From a checkpoint of a small transformer trained on Wikipedia.
Size: 14 layers, width 384.
Each number is 128 + 24 x the weight over its row's rms, rounded and kept within 0 to 255. Layers, rows and columns count from 0. Numbers have three digits each. The size before them is the row's rms in percent of the matrix's.

# layer 9 attention query, 384x384, rms 0.0381, rows 200-383, columns 128-191
086:149144141132148136122099133139122175114090151140136087147092133134134130123171086143134141115111111103109095136104122143141088167128142125109117132119104153103117122097116140155112109135169161
091:118127218134107124114120130110091140111119106135118112144116094159123177133144150146117119151104146086178147093133117170135148123128111133114134128171162131084150101152044110139115119126140155
081:078125151118140147132103117126119134102096116156112135144150106101124106127128132149141112140137156113154173135125096137117137143105152105153141159154146118130116103120148133169125152116134132
102:100153074150136150137167175127083164140137124156107122106148141149134098116131101146102069157130097109148177146140125162115107120130133106179083135086125178122119136105154183089122137105112089
092:127126077123096107150164109138147124131139119150132145116085127114140101137109149102116105169169141122128129121128174110129148077143122130133116130107131086113139157165109127128111171102114131
084:109147152100089116156160117147104133106124162118138135102105134110139124154166101166098167138142105154131067089145112096148154097127135125149109105139125132159147111123154154078157125121099118
091:127147062151102089104109147129163105090124148126148123102073168137147083131141144092078109133146151168152071125117147108121158109131130109140112137122107135110113117107135140101113164102126122
083:117131089138102082138131155152138108151091140104160110121114104165131128173136099133132134162098119176089095111134102147128146134155135113124112139135091120159142138113129179092161081144130095
081:104131113152110137160102151136159129072124129151063145134129138088131124111134181141091131121171103110151129128120123110090122141169123121118115093122130127073097103152126134120114131126147114
089:150122145148109097125158146110116174145117119085069138124107116130142104205144145142194143117131125106155155116166138135111111118151116117176130136140144121099112118160143129162127140091111081
092:120144137149103097123113148166201129103160094093123168109133143128120083133104129126113125115137115181132113099128158143118151146149151103135131146141108118165123111099112106148158162095086138
086:120090140110108147131170123132175164099131093122116150107162107105135086131115124096159133122110151130153167111160103110098143147132135119132115143173113087122131090140129118134119100119122102
098:094128209131157155151116196120128116117136096134148154125139107106103139163121163116125105191114118129119132129101129161111114092117129133121140113164128114193106142148107099140106141162132182
081:115096106107139155122116133152107171155115146116150088127154156164138110103136146121108105132104135164107128147094107162135121129155130163141115126142143138139132180128162148158161112104090155
095:097095144110090089118111143132156137123144108112143151106124112130184089160136129103134129142122172152145135119098121143145099097167109126147114089165140132141134125118132109153146109093102092
091:140148127104112187122136124135129134135166139133162094107121117159093126118168130147154143112137123160131167134111105141131121157071106130125145116078120138154127089154145181139081151106114159
093:101117146133130131125169154121137113127107130159168164137156154174105107151107106154124139139138145126128117176161127153157175154138134126121107129129119102131151171113111081165168090160139137
088:133134158113138166138123178154162132101143096115102188134112148092162159141130169147122116112118128133143164097147132157080140123157114102125109144181153119135111138157070113131113106161120086
090:139143186132160164144139142112132193117105094131107054126169157109106131116123111125100127106134128099125157145157136123135123134076113123102121115092111139163134150092132098175116155122095143
084:142122170128167176117123149155105114083130103135141113120117141137102113140174131178102132101132119109099129158128142159112161096139129120109104142126135137148127107102132118122138132127114110
091:117163150142131119151143118115090138149146133135145126144098153145129128164159077153099148141138116175113093115102123125138122111131154144126138116128130089148161120137122158129137130120128157
077:135154127122148130138125159170097137129100125126136113119147130146146101126178061125074110106142129171081181129098103151148127149124141111106101110127123177145134119144126114115151130115115114
092:115153115146146144111147108119067138124088154127098166138150113156130107071115135135114102070152099119135130111144170138119110087127133131123134183076141169138055146183132156132118159164106117
081:148096160151137209115119135120107122123144122139078149130152136171138134091138080138105124099128121133094135124093126118072140156107146125140133131144127168126145067117128159111140153089111166
089:088121094113137136118112097089115157134140159124130090114082133185093123124136127109118162128133124202114125086097105150103165124130124130136118124134101113124135156110091164124156124141125158
090:153107145138123220129151149144104145097111136114109098131190090127134103111139096152122130072136122148139168130128137100140147126130105124084136118130126162094113096122159178139132133109136146
087:127102128120151157123149145138191108127130102110151110130145117118092097175108128104133122101131093119189132135141122103122151157128126169079106131162143130079121139127105111132092072194195107
078:126140123105084209124113157095128146114122126157121161141130100124115090123145107165145098101128111109119133126152124140101089089124101085138128137139135118175091112104130136158132134104118168
088:130107107108180159103147125146094134152156104131150133103158080149099112119082146164108154175132108122121109149122138134171112151123168129129141124122138175159103178101184142117135137129154165
094:107136097111130170144168094074117115165152103150180086132162136113135124144100191110119165178121132120127112085123121153122125105159084130125102121107100099160143173086177118123135145189154136
083:100149163148170170109129109105129159176138121092158138113132129155121095127164087106120119112118085131102131117107132142134115125116128159175115119128144146203126172104123150169139130090096184
095:136131148146110126131151146117175134131131123120085154140143127139062142123127148146154077174148123147126147102105098145119093138129131141159156141108108141118142117171130098130113147110165148
092:167138073154131173154109158102104122120129140125132140150131144151121171110166062120136146137170064146089127108126138116125159116139163119147143162154163121134142092143112179100099115145120168
083:160135125154135177158126143141131143057143109117110135130134158119134160109115129165140132080146102102133105151159121125091127129100134110123142142155136135147106122153128140109150104096127103
097:077132112115133111106142112074123144117143107107088132105117125111099131152113148100150104161146123135101120119088143128156129132145150160155148111134120141096162144121106088145141104147125144
097:108132127162124146133160108118107111153211169094163076117143115150140101164131160137112124095115147156153115128148096104121124137151101139110147109128147137093106145126126139125136081157117133
090:127084151145160169131096120152129119090151138138053138102148125124122142113140084179145152110111116125119151154156124127119149104106116120109147080104133197157161100169124148192121165088119132
092:070144101146150070139110115121148126103140165097190102138107120167119108109095100114146125163122116115106102175125116128135141122127138125107134091096132149149142200106156136145139062146135172
097:092102086147146172120093083101137127153156158149138183129152100144166157150124156109162108083115138132115126154124123190127122089105172118109118141089138132076145111165145104124141105160136112
101:127118086122145158107133131112156131106134144107104142105129157130139101180122116162061116102125123154133117165128125090140116114121129197122102052108129146051099101087195113119146152147119134
088:139104131146111139103132122105098133142160142116095156125124106164145141085131144094094107145139087101109221145136166137104104119108156089155111128115128117083117103141069170100123129130106111
086:139132112158107119112176115159191125131144127123136114136146100156117173136063135138106102098104111150109124151112099137136179158135162103115159118130105126148136136117150135094141116132115129
091:118150093136133156125120121149131138154146096143110082142110135130154134104158099141127136097119110161137134131170115148162164121127086119123161139138124150131097104089173173087159174126106162
089:135161114081116095111121128156114162138155142152122112129108121151124120096160129119167123168150102146146120157113125102153154095142099130102147171127091085161119137110101128156107161103114161
091:114090093112101069108145124113174138098103137145093050132159148103147115112124147084077149139131152092147104127099143081118110164119147170097120124114131128045156101111166112130118131187160126
096:140106116131109167128090124098141132125123135129146063134115149142106131055158130124135129074134138118102142151115127140146135122100095120093154135096152154109133146087159133115147102130120171
082:151110123130124137137167108124174114144107165119166109114154129135166113144042130069110144116144092120128123140101158095128110151115140146167127114145142112177119189149095171119159079104126120
089:127116068153143176160120086118092130143106117135147076111115119147140064100128110099120141099132115162125125111097121113149138104133108175102103113119120121183124160114137164172150127157125101
091:160104114119141081148155121120172095107113135131128123141157128103100128127097194128109122130123142125140122101129147122104095163131115076140129083129072111150164124132136135124103131151135142
089:130121133166167140161120133183125137199130122111109103134161116133172122116176128164106122125143135186119139126152111136122176087147095124131153138142141130129127104134147140080165172096081078
095:142083121134124110106144113150103116073184135130070127111135138151082097110158120131132140102127153080108156109116153139136159095141135081135125111162140096093137106137122133159147161097124099
094:138123149156135162103102137160089125161134167140071118126137138134145098103171114136078132113136131129136122184131145116086139141148105154096121140111137188113098116134113137128101144151135172
088:112123152100129102134108121100160119119179167107166122150133132125143139128112126134123163118137139111070120100117099152149148173139151133090150090113131139109136121114159133111149094095109169
084:128150102102105080111096128120141130127136135142161124130115143107128143093118123113161110180142094102126126086109145105136110127138126135155129137126119151104148124138147162099146105069136124
085:154132112173101166131133122094154127140121172109147109109069111120097057141133139125098137107130130174153114148096136094139107131163139112132108138117120150182139160091152102120158120119119144
075:140116086140142136115138148096067143135127103115143135102136107128109154179125118130131128146124119108069149116136154110173141135141173137137117116136132169174114127124147172215133155066097171
108:101137149164161128150132158112132133127154118091159137148136100108143121133160090151151119149116110141143163145137115116149116142092103162112154149128160163112116069152105112173131137072114103
109:118086155104142113151154091121128129122101102134104130082188133172116127151137117134136125124129113115137140109116113136103084145169150152119141077135111120123085107087131098177134200124139131
109:117163137095107091143170090117112181126106149140085126095141188136108096144124146144079144139131089159156118145147125129149149146108110139081104126107129116054125126049165137099106155104090135
107:138103108119144106130164160176152063122124109166122124134146085130155103090104150132100130133162140141128140140109162149118130126137095104160128197121135145115160108167096148167118121131086131
103:132146150125172143135115061159115126140137115107121124109125134096157076120128152087123169136146113179129154120138114119134096119137101128163118094134165152130161126129115171127180131160174120
105:160128143139112139110156168153128129115175098101156141104145162146112130135135083128086132117119140141072105118114139103090152111182128172146112118141124180140073142124097069169147147110137081
110:151136136117062155114141124127136079150135140173121168146129106090144143129111115125130043147140132140151136106107110108121139093141148116140144129094103197167117117113125113100143136130125120
112:138111118121145166123159102100105145117098158133150121136087109108109094141131046134125130121132144148111107099132154078115145124092109077122105138068173141109103143114143115141142131095151143
108:171108132090141183142160168109107092107148102140141109115119093147080073116120139091146129190133149094107127152092106111130116133184128132144090105135101158116100151164168154112139147148169125
106:179157108139086083153138122121136102187153111156119141137123136140107117117161133119094128110143095115123149105143126098146091176109075170154164153104130101174137140135108125155179154075081146
108:100097121127076166148141111145095145118103100127158119151127138127140139107118160123229108181126158090127107130079139118100106137160131133137137128087112094109120151124131112200094121161145084
106:082127148116142130083149116137122191121150127055121139170135103129168210113145142111118118134117133133153104154101145159164131147095158122171124140144077134118148119140103141149092129115078126
110:128116131140137101120107103131213158088120155151084121089180141137125137153124158098129088146122144151114136092140138128105164157129116155129117172121140134104174138173137143108122122145111124
108:118168106117103148108148125099072147159137096117153113105181113156182156142110158137109160113128107112122132161150119147151161105095105126187124131101123101123124112091157080137157135125106138
110:123120138138125123138139085162061132130141158134113163124148121153146057181105131120140120129131169133133100069091135128127126158137165118157181131137109138126138110169129113172106108132117089
108:116126183111099131117098133086162116079137140108179126101145141101131155148152207174153113129109136110124122083124142121144105080130135125184107071136127121153135153122115111122159145088159165
105:084080132148115138135108065169122144142132116133154122108179118135141072114115169115106139157150176168125152118147129072142112127118140129132120140133130095110160145142107097145135124120152137
105:112135166100127147150146147127096150172108183103118086087086136142104117146117126109108106171143110141113128153114115155157158124149102101168169093100130123154124113158137166109123142203149114
109:133144087145102148139099147125119144116116170111127134142143151073122125138090094134090088140134128143141149161138123126134115125116128152141120134114121092125078106087163145115158084118126122
098:125136155136151098106095127125136130131124141156184135097163142146135175125118122143136102105136094082098125146190139126168104184140156158094150154162158127175109174129115118086142159141096130
108:139167143123131130124122112135117157125137140097157125115160125164121126108119116088125109124128166123164163139140118135188168149123144134155109136114163102122121150152094105110108124124069150
113:133157131129110149089114144158087114101148144164099119143150118129119134143142157116112143175122085133113129142094138155085139138110134125096184110159103150187130125155128169149138082152187131
103:142141129126190105110153109110130137134097140132108087146122131122088112055127126140105095112110100136147167165103109117180148144136079166142109102128151136076090111138163152098122149161164125
107:118083136086171184093158113133143119104091135153046140132124135110144136144113129146123129153125145158147131102113145113109089185139127104116127099133092115122168113098140098120130109145161114
106:113121098138156138104116129156170111067160154159108113092118110136105139114069182141118113147107169117156151096133140130091172136151117107172137098132140106165141124098122143143127090175126121
108:118126149161113145155112091094140110166120141141141120161128146099161100076094095124129112118142104141122138123125158143099102140119127134099107128138112147109139101131117100137121136103123112
107:131155106178134145109123132132107130161082120142138119181114117148163106078164076141135105124140120118107123127113144166091102122129105089166158129148125142137176161155130091142107114107185152
106:198135135153109109147137106162111103120120120155098178102131147142176162147129121116087089101123139182108118123133151149140105115110135139137116114114112163159133128142120123121126150112125144
102:129168096159093090115109166159136150155151156157152108089158148158170152135158116132142128142127136087114145097136131120129090157195089122107124115119153120135104113112055087126130100089145154
109:126157107105102136092108164102095161071122100131139088126097130167125147133122099115132123192139124102104109106141113124199097118169116114116097130116126137106103151096134107093146126115099125
108:158114131101138157097173134110151119104113113074080151140142122135152163097096151084065146167137162129109144132203157151155150120147129099104112130124150134096192138115120112210141121144095149
106:166111102095116155164102135173131147159138164143119158069137117137123113107143134115116118131140176123130103151154152086081146125108081162148113146128130104119127136145141131171153100145122162
111:151106150144112101132139162115121121096138124123174134157135080118080082096165121110090124140128097127148150151143127107114098116134109150147122105098156095158117128126132107119115179115125105
112:116108105123072146120133168125053152102093171106113128109113134156120119086129181126122119135147141147119127137114123100126109148100125108105130138130113125135108122088141150160123086182119105
104:101124147116146120166150115123142164118135161148150134119167146164108168122101113094079138083148163132157114164114112136104091139143123118150121083170106095134109164143138123142095144113121129
103:149126136137144128137157149096173091112154104148132073097128103089096108139150130093125107133103150142163168093097127134123093095120098172130120109116148163176150104191171080112114135152136140
107:113130134115126123128099110192144126157114089122089108118082119154144124145089189154084104146136187136144163115089140146116148135141148108129139110131120100153160077145151177174107123123103140
107:115111109148121144131085098194167107141148175140141125131141134122097112060159126156165106093096111136132143138113130113060075060129136139111117139151114133138135134130121116167114125117135125
107:145117156141115144158119101117160142147160123109150118112146157120161128155112146097142131131132102162124150061128127144152089190137145098111139183120086122132104183129073134142131155106150134
109:096127153102171147118082130063188127113144092121136124128083135154091133117126162122133149108123141130117171143166130153115173124148138133119124110085179114132129099114158168143122094125170131
110:108122154154082089121137135136105098112139152128112150108121120139145115181182131102115128132117159077111148114166123096142101133157088125134137118118123121119105127145104117152122183114123147
113:145121109137114163109101176181120139109130154144110145141110096129164131106131119135131146192132107092119119128102118119137138136134136127128104122128153184148141146135156102084122166098067135
104:106119128137121100106101130130148137166153093151040123152119153134145126155143114109185117105130112163171154152131157150157114154122152149149147139122164159144140137121122131135134139070176100
109:112161140153142154141133177114127114115103142139113092127078162167132119101126100181147101142114174190133141135162146096117163135140103134128090143121104131142153111158112102154097131095141156
111:109130153091136145109097094094109124095121130135120124159100138141135101126140134145102086138133123151101146134142131082129152131115099170109103143095131100092085172121106109083083119128110138
105:119087166116081139096111115166135115177117117060164185135125128116133090111153137133057154103141153088136141139146125096147122155127131151148119103153145112067102118119103182107124142149123136
110:130124156125140153172133137145127137153143161123146156135174164098123112140138143169120146115147161142106105118108133084141111104116139120084131122099119113131109143120177152124135096154080086
110:129099095134105131130111129137107112146114126150160083118100152075097107113133130112154153139126104154153157125122120115130190154125170090132125159119092147140142141153134134150117092094132163
110:151105113140117103118126078131108138137141093110145090089130161135122102079129153120095158097113159123147182101095132132088136160122155107098174155126134151154079165117132134108104064121161130
108:163082154138130097123149133102125143135100136146103139124110112155131144135149102130135105150113088067135132177121116179143136135093115136096105074109152129106123132159125104147131155107138138
105:129153140102191127140134076124091152144152182132106112157087162082117139176158132134169128156135144148124140106156114149115174150182102103067139174151143154113096165106118139132129106124148127
109:128118114108140142133120116158133133129132090125161139162124144073132095150146175143131140135143112127099128145136121151137152114125147147103153126114107150143112109062112128097134110150135130
109:099104138108135155135176110058084129100105137073117102146099149133165081086139152127156146120143121122102138081167124123099134135122105133111113141122105135126148114140111083141153152151197170
112:134110143118113125136140127139181127154141146172178132130162139128144107136164155112133118130117135139125138110117133141130118151151187127102126080149138129059103131149087170138132088121125144
108:093140094123075130144135137128167115162152115142120157138134144138106142125110119099150155120118078152116139116165106149141083115117127174111123156112134090125127157161141142154126156151128149
106:161137152094090106131128153112124136209124086147110153090148099092115149122116117184174111112123119117121167114114121122132135145103161124166147162122092116111116164088109120134102148100110167
109:140169177151163116089142113138151127128122128108136122167091129134129141183159101159102143169145112114145142115119116149168102126099123151122139075095092121109129111103128110171096109116138101
113:099142098115057117124100142123141160142144133130123122127116078116135122129173118085122147117129141135081132173156145159130109174135119154133108116166116150136104115100170132140172141186114150
110:092095083092124138119102118100108118120117121115087101154107144179089110126097137205136111145127098163111134148142145096113177167110147141108103131115147119142109117128125152142148166115107142
110:097123097110143094133111132116136122187076121123080144134117150156091145154140132109130118157121061146103133117118126133143134152124144154169088150129113117120128114151135125220100148123123118
107:114142144107122166093109106118140160131141135094104128148111122159135110087125112132142153141135120127137128148116149102098123101140149120121135126123119105139149114146082132122141126119147123
108:159106124152088163148100138181141090114124146128135143117093156075156084102124115145126161155133185120139150076113139137065126114135095156135132104119132129110108111118119155110102112134144133
104:129140163113120148143088120150123133140176127159109150119119141115114165139089126092177126137128074122119131117123105090143110100142156136060090122134144112124107170110139157125154178130157120
108:133176124108166126160164155149121111104124140115134144110151133163115123151206110115099181139129125149126127123096125138140107116089073120074160138113127130108137149139156122156118120113118110
106:106137113141139162188089073075157156124186111158175162147117123134139131095132107114148095072134131088101133111088116114130134103130107158120109147146109125112129139091125176157113107125103126
102:078095151169138122138159124136097124128111152157118081113114147139106090153114140100164167111136137168138097055169113162159127115131120145080149138151142098134159153146094156110151121136140139
109:136112119133144127148138123106100135115127133124083110149119125136111099095067176089143091125141135137084092112181125133125146169132154090132121113115133144119190127160140148091148099142157150
110:156137122134152098124162117122189138137120129158142115135150102174124130122134153090091113092120111159168153157155156131100139118111086141106115129150136103050122124138104139121169141171141115
108:141113176117133138119085164170106079131110135139109112156128109120109094113131120075097124143126152089149119091186161072063136185137144146111148138123097101129142130151146127128152128080145130
106:105159122149146115142114153122161096126096099136106106114090111138089087116137118145083148098118188130132135093128142123161161121144124113128165141138120141183140101116174086071125131143150189
107:090125074147131149158202124107174158128166124166116150146106108113176126144127101111118143090142161134152121152131138120128143136129078176120102119124111144129126121142126133156143172120140092
103:135123125131111129123080083143110116166168148126078167158140146142155174159145151107138113087145182112118158076183107150167112126145143166108110141115147156132092116108132131154127131101144110
104:109117093156118099127163155105156095136141128106135099123125128140093127119080189141107129125137097138163115078170133139092150119124098138132101141161131135212121163135171161137175151142183133
104:124160168149111132139120166156132114159119108133112133099132130138096153110120153085113114127127161147120113107120116155098127110125123113109124100140111158146130130142150084142127132082157143
110:092098131129131095139127155134108148133147134145124127132160106162105131115102088158165165152115138104107117097139127150144130160099128128172073133129097128171158131098080136140132124131085109
109:135116140084091138107122124147094147120100105142132203129137116103125129149135103147155129138135119088109092133134132133135124177157150139117178111130170176152125110116167110076143108139110115
102:124134127138123163145157105151113086159161119139152107110121127120135111160128165135148130146114055181138101075095130084129107129161136153118106144104091095136128129136172141101119138048162090
106:112082126138135149149131134118137087175141117122176131118132107101131156156112172152151171131133118115156122116114130141102143130148090151111139107132109126115136134144161147136137132158147131
102:113166124119139149121150117119125142153143120114154097119126130133124140165150135125081113117109118135166125130154143132166072135079101115129122116158151150131139138146101147129140154118113163
103:116139115117149119101126159087134156115140137132125170093102097125143078132132090137138104125120110141144135116131110123144133131160159166157087101124136110104106141096159139116118154130095161
109:130069142130146147099086088174131146165172127146126140109156124152130135178176130110090082155134140127132116141105125130158106116102146162140123124124114130090134146148100144162133157166148094
113:114111136094131088156149135113142110128084086089083141100125123145145064148120168146134125150147154122114135153154129126199136114186168103092168091166179078113140103117085149133120125170128127
099:142150155133192128144108098114094120118139185149106141100114112119128127156117140163140129106142098103118148133125133148112135139136088145096125111109136147145096142136117094096164167125151108
101:134171103103123126140152113124124117149144160123167094147138112086149158090115158082182095106131171135146133139134153144128141119129150172157141123125119133160130099149150097107095153139119114
104:110136166135116163141102116131093161138121122134173082134094090121123160103131136131141123149119150111116121071145122150138121139107174109144103164090103134144131137147167107134136123109197142
103:133127173142152105127175118120119158120139101175116091118132143178101146205113155114143113106137123136152152086123113121121102096108119118126134107102104128100103144110151098109108112152124092
106:131118083093124075101068104131097099157135118152148130089107167115135123131141150170116135103125075097141146144129130091183130125132136147128128147127123139154131173128055154089114120149107127
106:106106137119085112170115124142084139167173144086080096130113127142114101120120100131142133165136114111149127140133123103113157132100145158162111138179125105119147171129166136138132089102107144
112:143122123091127138132128141072154131120168146134125153127133136118113151172091116123168149095124066102146120161153113153153111106158119130150122157123187124127149143109133121176163168151092138
106:135102170123141089106132113112146118136123102154072143098092138118133177127138104148154140133106096134117161122132102133098096176095141146114109148153112155133083110118100102115155146102097170
109:122154123116147127127149125121112191120129148128144120124091128107092073119124164155127148084107128172147159109139129134143128141132125129143140133125107141119121147136138225122142098129113148
111:083152091140132141142152162095118110169125114128117104141119108158133100128142141140133163129118096145163156159101131097159120105114139141163109137170143127129154109085154104153116112136100133
108:129146102104184122057102136127097105131173123136117130138104155090169134112121147147146120115133110112162126140151132127167133102071104136103138149110124129119094164045129143079122127155151132
107:104110118087123108165120127143123081133138097110163115137137146147140210134138109147131117141149114121138120130121159080181113107136122140121130131166102148140117125136131087131130120113122135
109:141162149127098142114156135157148133136137082123169137100146137110136188105130119137118131149134148109125170114126115123089082072127150149127103126115126082109119131098158096121097142152151093
105:158107107144159103160115130125186156133138129117092155163100117125124164167169073126115134117134125123118089125108163081087146098096127125127069126117106137122117113097102108093116123136131176
110:157138181171119168117136131129089131122147128122140099140168116111112107124127158136099128143128124130166135122161151126187152110143131152144110159149140135095112098119150128138121102175118135
108:121084134145116093092125144139130121142123141095186144130098137134119124158145199118151155151122144129144082087148122133140134089108155116172099119168133132128163126126124133103101142128160140
111:119153116084121104117088133154076145121153115149107134161134103145079157100125130101155140126125143119157158101145130118126132095121147124158102149161131172129108141138125064157099164086151127
112:126113154182117090154083149126159116128142106132143140124155072139145125165159065171150130114129098104132125118117111121166154155099158142090118109167137108118122149122082156122130118171096121
105:110118130138153138149116110108152177150125151138113122118119095158089089108145176112130116124123102154138109161116149127122124094135144105150109135139136123197144089144124158176157130111156127
106:103141131153147125122102146124158122114095169126086153145129129124129168091125145166112150091123136152103130150133130091153125132140128112116179122149125142120144175156145098126124111151138123
108:115117138125129145139137113133172129141124108110064139142090117131128067119125155104110130138135136128120117150128114097109134151136141141120123157096137087111126157150135135132137091176107167
102:097137121113097124120116137106134112161132127171088088106112131093147114095134117101152101066124119099163097152099146104126107157091175133116165125110153125155106109145141170119147107136126106
117:114098097131135153112136148103083116147129119134129080111161121102121096072131097139083118166128131146123125136140136154166125136173132108119153134114106151114134110105192144066115121130120131
110:127154157128152121132104112140144152142137132145153105122142171106071113106164102109129115167116101082099110117115134137149093141155148132136168136155128120073155105133130084128115133174078103
110:145120115116105098124112178134118124096158125169126140160092126150119144099171106065106124123128111120121113178130114118174086122148146130165140144126100150170129120156122147062139191111138105
106:132118113110204135097152150129106119185159126111116164120129102168119098124120157072159104113141118128123150155148150201154133087124165125167110147125113112159155123162141103115156119110177136
107:131117130141110141122113140114128117112144151174157086120152094130113112140122160171147103131126129190106136117134129127101134126134136144129157139148112172112185141132148100171132137129156086
104:096159124107146116123120142158171128130057155173121128170140073120101160089141161153137132131116145123125096133123138118126124154129170092120112125116133153096132101164114133178133150101151152
107:149152139104128125130152140101168124130115101120114148170157131135099157118146146119103171161109129148159128093124145153199147118125160120130146158122159146116091167100134116127100120161153133
104:160127164112098142117104084156127113201149135138112126151115096157131099148083131097222132135133132103155158125138116127129166147175110125119097176172132155108137109092140119150102138175127124
099:135095139154085067158117136141196168069119139143133115148176134165112143181120118111149097176117140125147154128148115158125137116133110125144182137158096139063129076156098093116133163140134125
105:127103126097135114136145128079164132132149122106157097113129118145117112152110107170133136138136101121111101098156121092146079151152126129121076112112146116138128187079143091169107135092161136
114:144170115150147080134144128137128121121113138128125127126183094121108154096137108173146116109136133159109118110126125163158149138153149146134131129138155128123140159165124139100137141128139145
110:102119154094117153149118159107084145120097108116133127163143099137149103139145097099131155140124114116161138119102134133158123130156122156155150146132148121129131144151146104143112105139149139
111:157176108135095091126125128160124131093136102161113125106125093090160100071146106171123181134120122126118128121159121168150143123100132113129145145174114121156121138097143108125127155100119177
100:114119160091139122138141080131107087136103137094118133112131127123129124150096110088157111113131133126137153090162154122116106102126109136148124115177160136118148156115111110118108128107172144
109:137143120093148154136102144127150153115122104155136109127129095119141086135150161100121148105135140148141136056094112123121124137183133132126106108167129143117120122124142143140167094034138115
099:170141099094142132107122111182214138102121097140168140076157155140150121132168064119150130093105169130162138095130112164141136128141143120159091153152126124188090095107131110130164193099117127
111:177178149127146138125109134105110136103127149162154156119155133154144110182104116119112127141114105112120087043171138117113158192143163134134139102133106119158128116151157110098157153081171145
108:116114164130127128148142117137134098142140174116138167115080164119111128137117160131173075106122089138134145100120113137114108127145136109096152090161120128063145121117100099128125190133128123
103:139120118160183082107134097134101113183111098144121158120122161136144172134143133137127153139128162111112108130161125080137090115164107114105167155069117106166123110067162139123160139063129127
106:144120068112138115102159094103133156148133190118197140117117094155119165154150145087110157058130092108135088135110125121115086105129127107092144131136141096139109136157094145108121141133124135
110:118138113148158129133152137102162134120110108123110143120062103182120106103151126180086114118129081133108140155098128151121151087140100119099158103145114173133126135146168135100125106139121126
105:129151144177136076138123154092133123113141167116163155138143124175152146142114126087097123125134111078130160156126135132201110154122116131150117085125125150139151119109116085121131116144128164
104:150129094134158125131091102120089088155123158137133116134149123107130134127126125158146162134133092134124144132124128156156117102100136146120143168110206117129124124127118122088097114107076154
105:134129111160134141120136115126133141091115121148143144111157132141163109151145095132138114130125138144128116109130133129165127156175116091120099157133136131104144115096106124093156152166091094